{"num_hidden_layers": 13, "hidden_size": 256, "num_attention_heads": 4, "num_key_value_heads": 1, "head_dim": 128, "intermediate_size": 704, "vocab_size": 4096, "hidden_act": "swiglu", "norm": "layernorm", "norm_place": "pre", "norm_eps": 1e-06, "positions": "rope", "rope_theta": 3270.0, "rope_fraction": 1.0, "qk_norm": false, "attn_scale": 0.0884, "bias": "none", "tie_word_embeddings": false, "parallel_block": false, "init": "normal", "init_std_qkv": 0.0247, "init_std_o": 0.0, "init_std_up": 0.0247, "init_std_down": 0.0, "optimizer": "soap_variant", "learning_rate": 0.00462, "lr_mult_qkv": 0.5, "beta1": 0.95, "beta2": 0.95, "lr_head": 0.00646, "max_grad_norm": 0.5, "warmup_steps": 200, "schedule": "wsd", "decay_fraction": 0.925, "decay_shape": "linear", "final_lr_fraction": 0.0, "batch_tokens": 65536, "max_seq_len": 256, "doc_mask": false, "train_tokens": 493100000, "max_steps": 7525, "dataset": "wikipedia_en"}
Each number is 50 + 12 x the weight over its row's rms, rounded and kept within 0 to 99. Layers, rows and columns count from 0. The size before them is the row's rms in percent of the matrix's.

# layer 9 MLP up, 704x256, rms 0.199, rows 149-157, columns 0-127
106:49 63 49 35 53 56 42 29 49 64 49 40 44 64 51 50 45 42 77 51 20 43 48 53 53 55 26 49 46 58 64 34 54 54 53 34 70 61 59 37 28 53 50 36 64 33 33 59 52 47 54 51 25 35 57 51 56 56 52 45 55 54 41 55 40 57 43 63 25 52 64 32 30 74 48 46 42 40 51 57 56 39 60 71 20 57 59 66 46 63 42 53 33 56 66 39 40 47 59 56 53 63 55 58 63 54 43 41 71 68 41 43 32 68 44 50 57 50 51 31 45 61 43 45 74 59 52 52
103:68 47 37 63 53 51 43 53 45 41 83 39 83 45 56 47 35 32 47 32 47 48 50 49 55 39 69 31 58 57 30 63 50 56 50 53 52 76 37 51 49 61 27 45 67 56 67 45 56 47 64 76 65 40 55 59 57 34 56 55 61 57 59 54 50 49 43 69 57 58 54 41 61 46 44 47 40 46 54 46 44 40 57 48 63 64 50 43 52 47 46 58 55 49 40 55 44 52 46 61 48 32 64 42 50 30 50 44 48 85 31 52 61 44 65 52 71 60 56 32 42 43 48 49 35 36 51 44
101:43 46 49 49 44 56 36 51 56 57 56 67 59 46 58 54 40 40 40 43 58 57 61 61 66 41 47 41 33 43 26 52 60 44 49 70 37 48 34 46 63 57 56 37 82 57 48 39 53 42 61 66 41 39 38 76 57 46 62 53 70 52 52 60 51 46 34 42 70 59 63 54 40 62 38 49 27 49 45 46 47 83 42 70 61 60 59 59 47 44 66 49 53 61 72 36 61 56 59 74 49 33 57 45 15 48 52 48 40 46 30 45 66 71 75 48 43 39 50 48 66 58 57 68 35 53 69 36
104:61 38 54 40 34 38 51 43 36 59 26 64 47 68 67 50 49 39 59 67 46 45 60 42 51 40 15 70 22 65 45 73 47 45 40 42 50 43 50 61 17 53 58 53 42 23 65 51 44 51 45 62 57 72 54 54 29 51 63 40 46 52 50 56 40 66 45 47 45 60 36 37 53 61 49 65 56 54 48 32 71 49 54 55 39 67 70 52 51 51 56 33 44 41 77 58 44 50 57 47 35 34 47 27 40 77 46 47 61 75 36 67 46 56 40 49 36 45 74 65 52 17 42 42 46 43 28 57
092:39 48 42 54 31 56 55 44 49 64 50 57 56 33 39 54 30 61 69 50 58 82 45 31 20 34 52 52 56 42 35 66 65 53 59 51 54 27 39 56 39 60 86 61 50 52 55 35 49 59 60 52 53 31 49 35 47 41 37 33 58 33 76 46 44 43 60 52 61 47 48 50 63 69 73 51 63 41 58 58 49 60 46 57 41 41 32 46 58 47 60 59 46 47 51 52 67 60 21 38 28 49 29 40 67 40 55 66 38 44 59 65 15 62 60 55 44 64 73 64 52 45 47 50 40 45 57 49
107:62 53 54 49 61 53 58 54 45 70 45 50 56 40 33 34 37 34 49 47 45 42 43 45 50 45 66 33 42 46 61 71 39 69 32 49 39 45 41 43 36 53 51 46 63 53 29 51 28 26 46 48 72 72 42 53 67 35 52 53 38 42 49 48 53 62 75 51 47 56 39 36 54 39 49 31 31 66 37 55 51 33 50 55 48 53 49 39 52 31 56 61 42 45 54 39 37 28 60 46 48 66 57 62 60 45 38 50 32 54 56 50 57 54 59 66 53 65 43 64 39 62 59 23 39 57 42 41
097:50 40 51 59 51 55 45 30 27 59 24 57 53 45 69 30 55 38 25 32 46 45 47 65 62 33 39 52 58 50 46 41 53 61 39 54 46 51 29 59 42 63 65 57 53 52 45 41 46 53 52 47 68 44 56 51 26 44 59 45 75 26 82 32 51 69 57 63 72 35 59 32 62 37 43 46 48 69 34 31 52 76 53 40 50 60 62 26 34 64 63 40 46 64 39 30 48 33 46 64 26 46 37 28 35 48 52 36 73 61 59 28 48 41 50 42 47 54 66 45 38 67 46 66 45 55 36 53
102:57 56 55 26 35 25 66 38 57 67 57 37 54 32 54 34 56 64 41 52 32 38 50 41 56 19 63 78 43 59 49 47 43 72 44 68 49 42 45 57 57 48 25 55 43 44 39 46 51 40 59 58 29 66 65 60 61 44 34 33 56 44 48 44 43 57 36 54 55 54 31 47 48 51 41 39 55 66 32 47 53 53 61 42 47 64 45 80 46 49 59 58 85 69 47 62 38 56 44 25 36 37 39 61 51 45 28 71 65 52 64 48 43 53 48 48 39 45 41 74 32 52 54 33 42 39 52 43
101:50 57 42 13 40 59 51 67 51 61 67 40 62 38 67 58 54 53 50 32 76 67 46 53 53 52 54 36 41 55 52 45 68 51 40 41 31 49 69 59 68 68 44 74 40 45 62 50 63 42 35 63 69 54 55 43 69 62 43 45 52 47 42 59 35 53 41 56 31 58 59 52 60 51 63 48 46 65 38 37 33 40 49 50 47 58 68 45 55 67 26 62 72 55 46 50 71 50 58 52 56 65 51 52 67 41 72 51 64 59 31 49 47 56 57 45 55 46 71 40 48 64 59 38 45 56 28 34
# layer 9 MLP down (transposed), 704x256, rms 0.192, rows 149-157, columns 0-127
105:64 44 59 66 33 47 41 56 46 59 53 35 44 58 49 71 47 44 50 10 44 53 50 61 56 37 58 50 30 54 69 50 67 49 41 56 29 52 50 64 45 56 41 62 42 47 52 55 47 54 50 51 48 50 63 30 48 68 62 72 57 46 36 51 44 63 62 62 28 46 75 42 58 48 50 56 66 33 75 53 62 81 36 69 34 56 53 52 65 56 14 62 29 26 65 36 55 57 69 51 65 45 41 76 52 47 71 44 57 39 36 49 48 58 40 48 57 37 45 33 45 59 40 30 43 45 34 54
102:54 49 41 60 53 50 66 56 61 36 60 45 57 47 56 25 64 40 50 51 51 35 46 45 21 71 74 52 50 52 43 78 53 60 50 68 42 73 49 35 36 74 15 39 73 32 42 55 61 43 54 57 54 54 49 49 50 38 51 29 55 47 32 59 59 65 56 47 49 52 62 32 46 39 60 55 48 49 36 40 50 43 60 48 44 43 46 52 40 53 46 36 48 51 56 42 52 66 59 57 45 39 53 51 46 38 61 46 58 59 37 59 31 67 75 58 37 46 51 36 60 48 38 55 52 45 44 60
102:58 30 54 56 39 45 60 50 45 60 33 54 49 55 40 48 40 48 51 52 44 45 52 60 56 50 57 62 43 47 47 37 49 51 27 57 61 34 35 71 57 65 44 32 43 61 54 55 69 66 56 35 50 42 41 45 48 60 54 50 52 62 60 41 50 44 40 40 70 65 44 54 41 21 25 40 23 48 50 48 32 32 39 44 59 37 32 44 71 61 60 43 45 44 35 49 68 57 34 50 36 55 31 50 65 36 40 55 45 67 57 51 71 47 64 57 60 55 59 57 54 67 37 56 60 40 66 70
104:61 61 61 42 62 46 41 38 76 58 58 59 52 48 45 45 30 52 45 54 38 70 41 20 53 54 21 40 32 38 46 45 58 30 62 47 43 64 62 46 44 43 53 58 48 62 43 68 59 38 57 55 36 52 36 54 50 58 51 60 42 63 36 67 38 32 52 39 51 57 57 51 42 45 33 40 33 37 67 36 40 31 52 40 41 49 40 53 55 59 31 51 57 39 50 38 45 47 46 47 28 45 38 42 41 30 56 53 45 50 56 50 71 47 30 66 39 42 50 65 33 49 14 60 58 59 62 49
091:50 42 45 63 35 57 62 53 58 51 54 48 52 47 45 41 47 64 45 63 59 13 52 58 55 43 39 52 44 54 60 84 54 47 54 42 50 27 42 38 22 61 66 34 46 63 44 51 28 44 53 38 48 43 37 46 59 29 38 41 55 55 52 36 64 53 41 58 66 41 44 55 47 52 41 65 77 55 54 65 55 50 68 38 46 42 68 20 39 41 72 30 64 68 41 35 58 69 50 46 44 53 58 58 36 53 51 40 42 47 52 56 65 46 48 40 16 57 37 53 46 64 39 60 78 63 66 63
107:51 38 41 51 41 33 51 38 69 60 55 60 31 54 66 29 28 56 58 56 67 44 38 36 33 51 40 49 58 43 56 54 65 38 47 37 41 34 51 40 47 39 38 60 60 52 55 46 50 39 79 53 60 68 55 50 51 39 46 52 52 32 64 72 59 61 65 51 60 43 59 59 63 48 44 49 51 52 60 68 47 73 42 54 56 36 53 20 68 28 53 55 39 36 36 37 47 42 63 48 44 41 45 51 55 40 52 39 44 44 51 72 48 31 42 37 67 42 60 53 52 34 47 72 57 48 35 67
095:62 70 53 58 42 57 60 37 58 45 54 51 49 24 57 49 60 56 72 62 53 51 66 48 38 40 40 54 35 52 81 61 34 66 48 51 57 60 48 36 72 35 58 60 47 53 57 67 45 57 33 49 45 50 55 67 45 38 42 49 61 37 42 33 52 33 40 67 35 43 53 46 50 47 62 58 44 50 58 55 64 22 52 52 52 37 54 44 54 62 48 53 61 32 68 35 47 45 67 57 55 49 48 41 46 55 32 58 59 61 44 54 28 70 65 59 44 59 53 68 24 51 51 44 47 49 63 45
103:19 68 75 70 48 51 62 47 47 49 50 41 54 48 62 57 44 32 39 65 74 53 30 42 66 53 26 64 51 28 71 50 40 46 51 40 66 47 69 54 65 41 35 35 46 31 50 45 47 37 35 48 43 54 41 43 54 41 53 26 39 48 37 37 49 35 27 42 49 47 41 53 40 54 43 49 65 41 61 60 36 53 50 58 62 54 45 62 57 53 60 33 64 38 39 49 45 57 42 29 53 50 53 55 53 63 40 68 59 39 53 34 68 77 55 50 67 56 40 62 43 57 53 44 63 58 58 48
103:55 47 30 25 52 56 66 46 62 59 40 63 48 49 66 57 76 56 43 30 62 58 51 34 36 75 58 32 52 55 50 66 49 71 48 77 70 72 69 52 64 62 39 43 74 44 39 46 24 40 44 73 47 46 67 53 49 45 42 56 54 53 82 47 56 47 57 37 55 48 68 59 65 68 41 57 43 44 46 59 59 50 39 43 53 39 58 47 50 67 48 67 47 56 31 30 46 56 45 84 44 59 47 86 52 74 59 43 40 63 52 53 65 56 24 56 53 30 55 40 42 68 37 41 35 27 45 48
# layer 9 MLP gate, 704x256, rms 0.19, rows 150-157, columns 0-127
102:39 52 46 68 54 49 72 44 49 52 45 52 67 54 56 65 40 66 48 36 61 36 56 34 70 22 44 41 77 26 44 56 54 54 35 33 40 41 60 68 58 42 35 26 54 49 45 57 41 36 59 37 63 56 54 35 55 59 61 60 62 56 31 33 66 52 42 59 23 44 69 46 47 45 44 77 45 44 44 58 35 67 52 29 52 51 45 36 54 57 42 46 53 69 57 42 51 54 43 79 44 56 58 37 63 58 39 49 41 61 39 52 46 48 30 32 59 43 50 53 46 49 61 53 49 51 48 36
098:35 47 56 39 46 46 48 60 59 71 51 65 66 55 76 47 59 58 37 62 60 66 63 35 39 41 34 33 38 57 44 62 34 30 38 64 39 54 50 36 66 38 32 47 61 64 55 32 58 03 66 77 53 62 70 38 64 66 51 33 34 43 35 52 59 68 62 52 55 69 40 53 49 55 41 47 35 44 34 47 71 53 36 40 41 57 52 53 58 49 65 47 42 59 64 35 37 57 29 29 53 35 52 64 40 51 38 61 56 80 45 41 56 49 49 62 43 45 63 46 61 44 51 43 43 40 53 64
108:64 51 34 58 61 44 60 43 58 39 39 42 56 59 44 49 75 43 30 42 56 55 45 60 59 45 52 69 67 45 55 77 58 59 47 51 13 54 20 52 55 52 63 51 53 14 52 45 60 61 64 51 48 56 65 42 58 47 81 54 29 51 61 45 52 54 46 68 51 58 41 60 52 59 45 57 42 54 54 58 33 77 41 50 25 63 37 61 50 72 73 39 42 59 55 53 49 60 45 65 43 55 57 76 55 59 56 50 41 50 55 42 46 48 38 34 71 62 51 65 37 29 48 34 54 43 50 23
083:38 69 75 45 59 66 60 33 40 62 74 56 51 35 61 21 69 41 49 74 43 55 61 61 44 51 41 45 63 53 27 55 59 63 66 58 50 48 47 53 60 29 45 70 51 45 17 61 62 42 44 63 53 42 59 62 46 64 37 44 28 61 55 67 52 46 53 55 40 66 33 49 62 30 44 68 36 48 36 43 67 69 53 50 83 37 42 48 60 48 26 51 57 38 48 65 43 38 55 61 57 42 51 44 48 50 51 58 50 60 70 37 57 69 62 52 62 54 53 54 48 49 40 44 54 45 38 39
104:52 60 45 51 30 58 56 54 41 39 54 54 46 41 45 46 65 71 50 44 37 69 17 60 64 87 54 42 33 49 42 62 47 49 47 51 66 78 56 89 34 77 65 67 76 57 56 57 43 52 60 54 58 38 47 73 65 51 36 54 36 33 36 53 38 41 58 56 61 32 66 29 47 44 37 28 56 52 32 44 42 19 49 53 68 36 71 59 35 43 53 65 51 63 61 37 60 42 70 63 68 39 44 44 65 60 43 44 44 70 65 75 46 32 38 37 52 44 30 65 59 51 61 42 52 45 47 63
093:46 49 54 69 68 46 49 45 37 33 47 56 49 54 46 42 39 62 47 44 46 50 52 53 45 49 51 55 61 66 45 51 55 33 62 56 63 48 30 52 44 51 63 43 73 41 66 59 55 49 43 51 30 77 53 57 28 66 52 77 45 40 30 38 31 50 58 38 43 42 71 59 37 41 58 80 49 27 50 42 42 33 63 52 41 74 62 55 65 51 36 48 51 38 48 70 71 70 45 47 65 54 67 28 65 54 51 46 40 35 58 68 61 55 54 38 60 47 72 41 56 33 56 53 51 52 48 44
093:48 48 60 35 37 61 70 63 30 56 58 64 56 47 52 51 54 59 43 41 46 52 36 49 44 49 29 45 50 55 45 39 29 40 70 66 58 35 59 47 58 38 32 37 79 59 36 53 54 56 38 63 66 54 59 57 44 66 48 59 57 37 51 43 55 58 34 64 42 50 59 64 58 46 53 37 65 41 55 34 30 51 56 81 62 32 51 61 68 54 63 54 41 35 62 54 50 67 34 52 66 54 67 37 46 59 61 67 50 45 38 60 60 45 23 40 44 63 49 71 58 66 45 38 64 62 51 42
103:51 46 65 69 40 53 59 37 37 43 28 57 68 42 39 71 29 43 46 25 33 50 46 65 24 54 60 39 48 41 28 56 52 60 58 30 55 67 49 35 46 50 47 55 63 29 62 47 51 51 55 72 66 40 53 66 50 37 59 42 54 50 49 33 34 67 45 48 66 53 51 44 43 43 55 28 51 46 51 41 53 43 39 62 20 26 53 36 34 43 44 46 55 47 77 58 40 48 51 53 26 61 33 50 41 62 52 39 51 40 37 51 77 48 51 47 53 42 66 63 61 46 34 46 56 29 47 55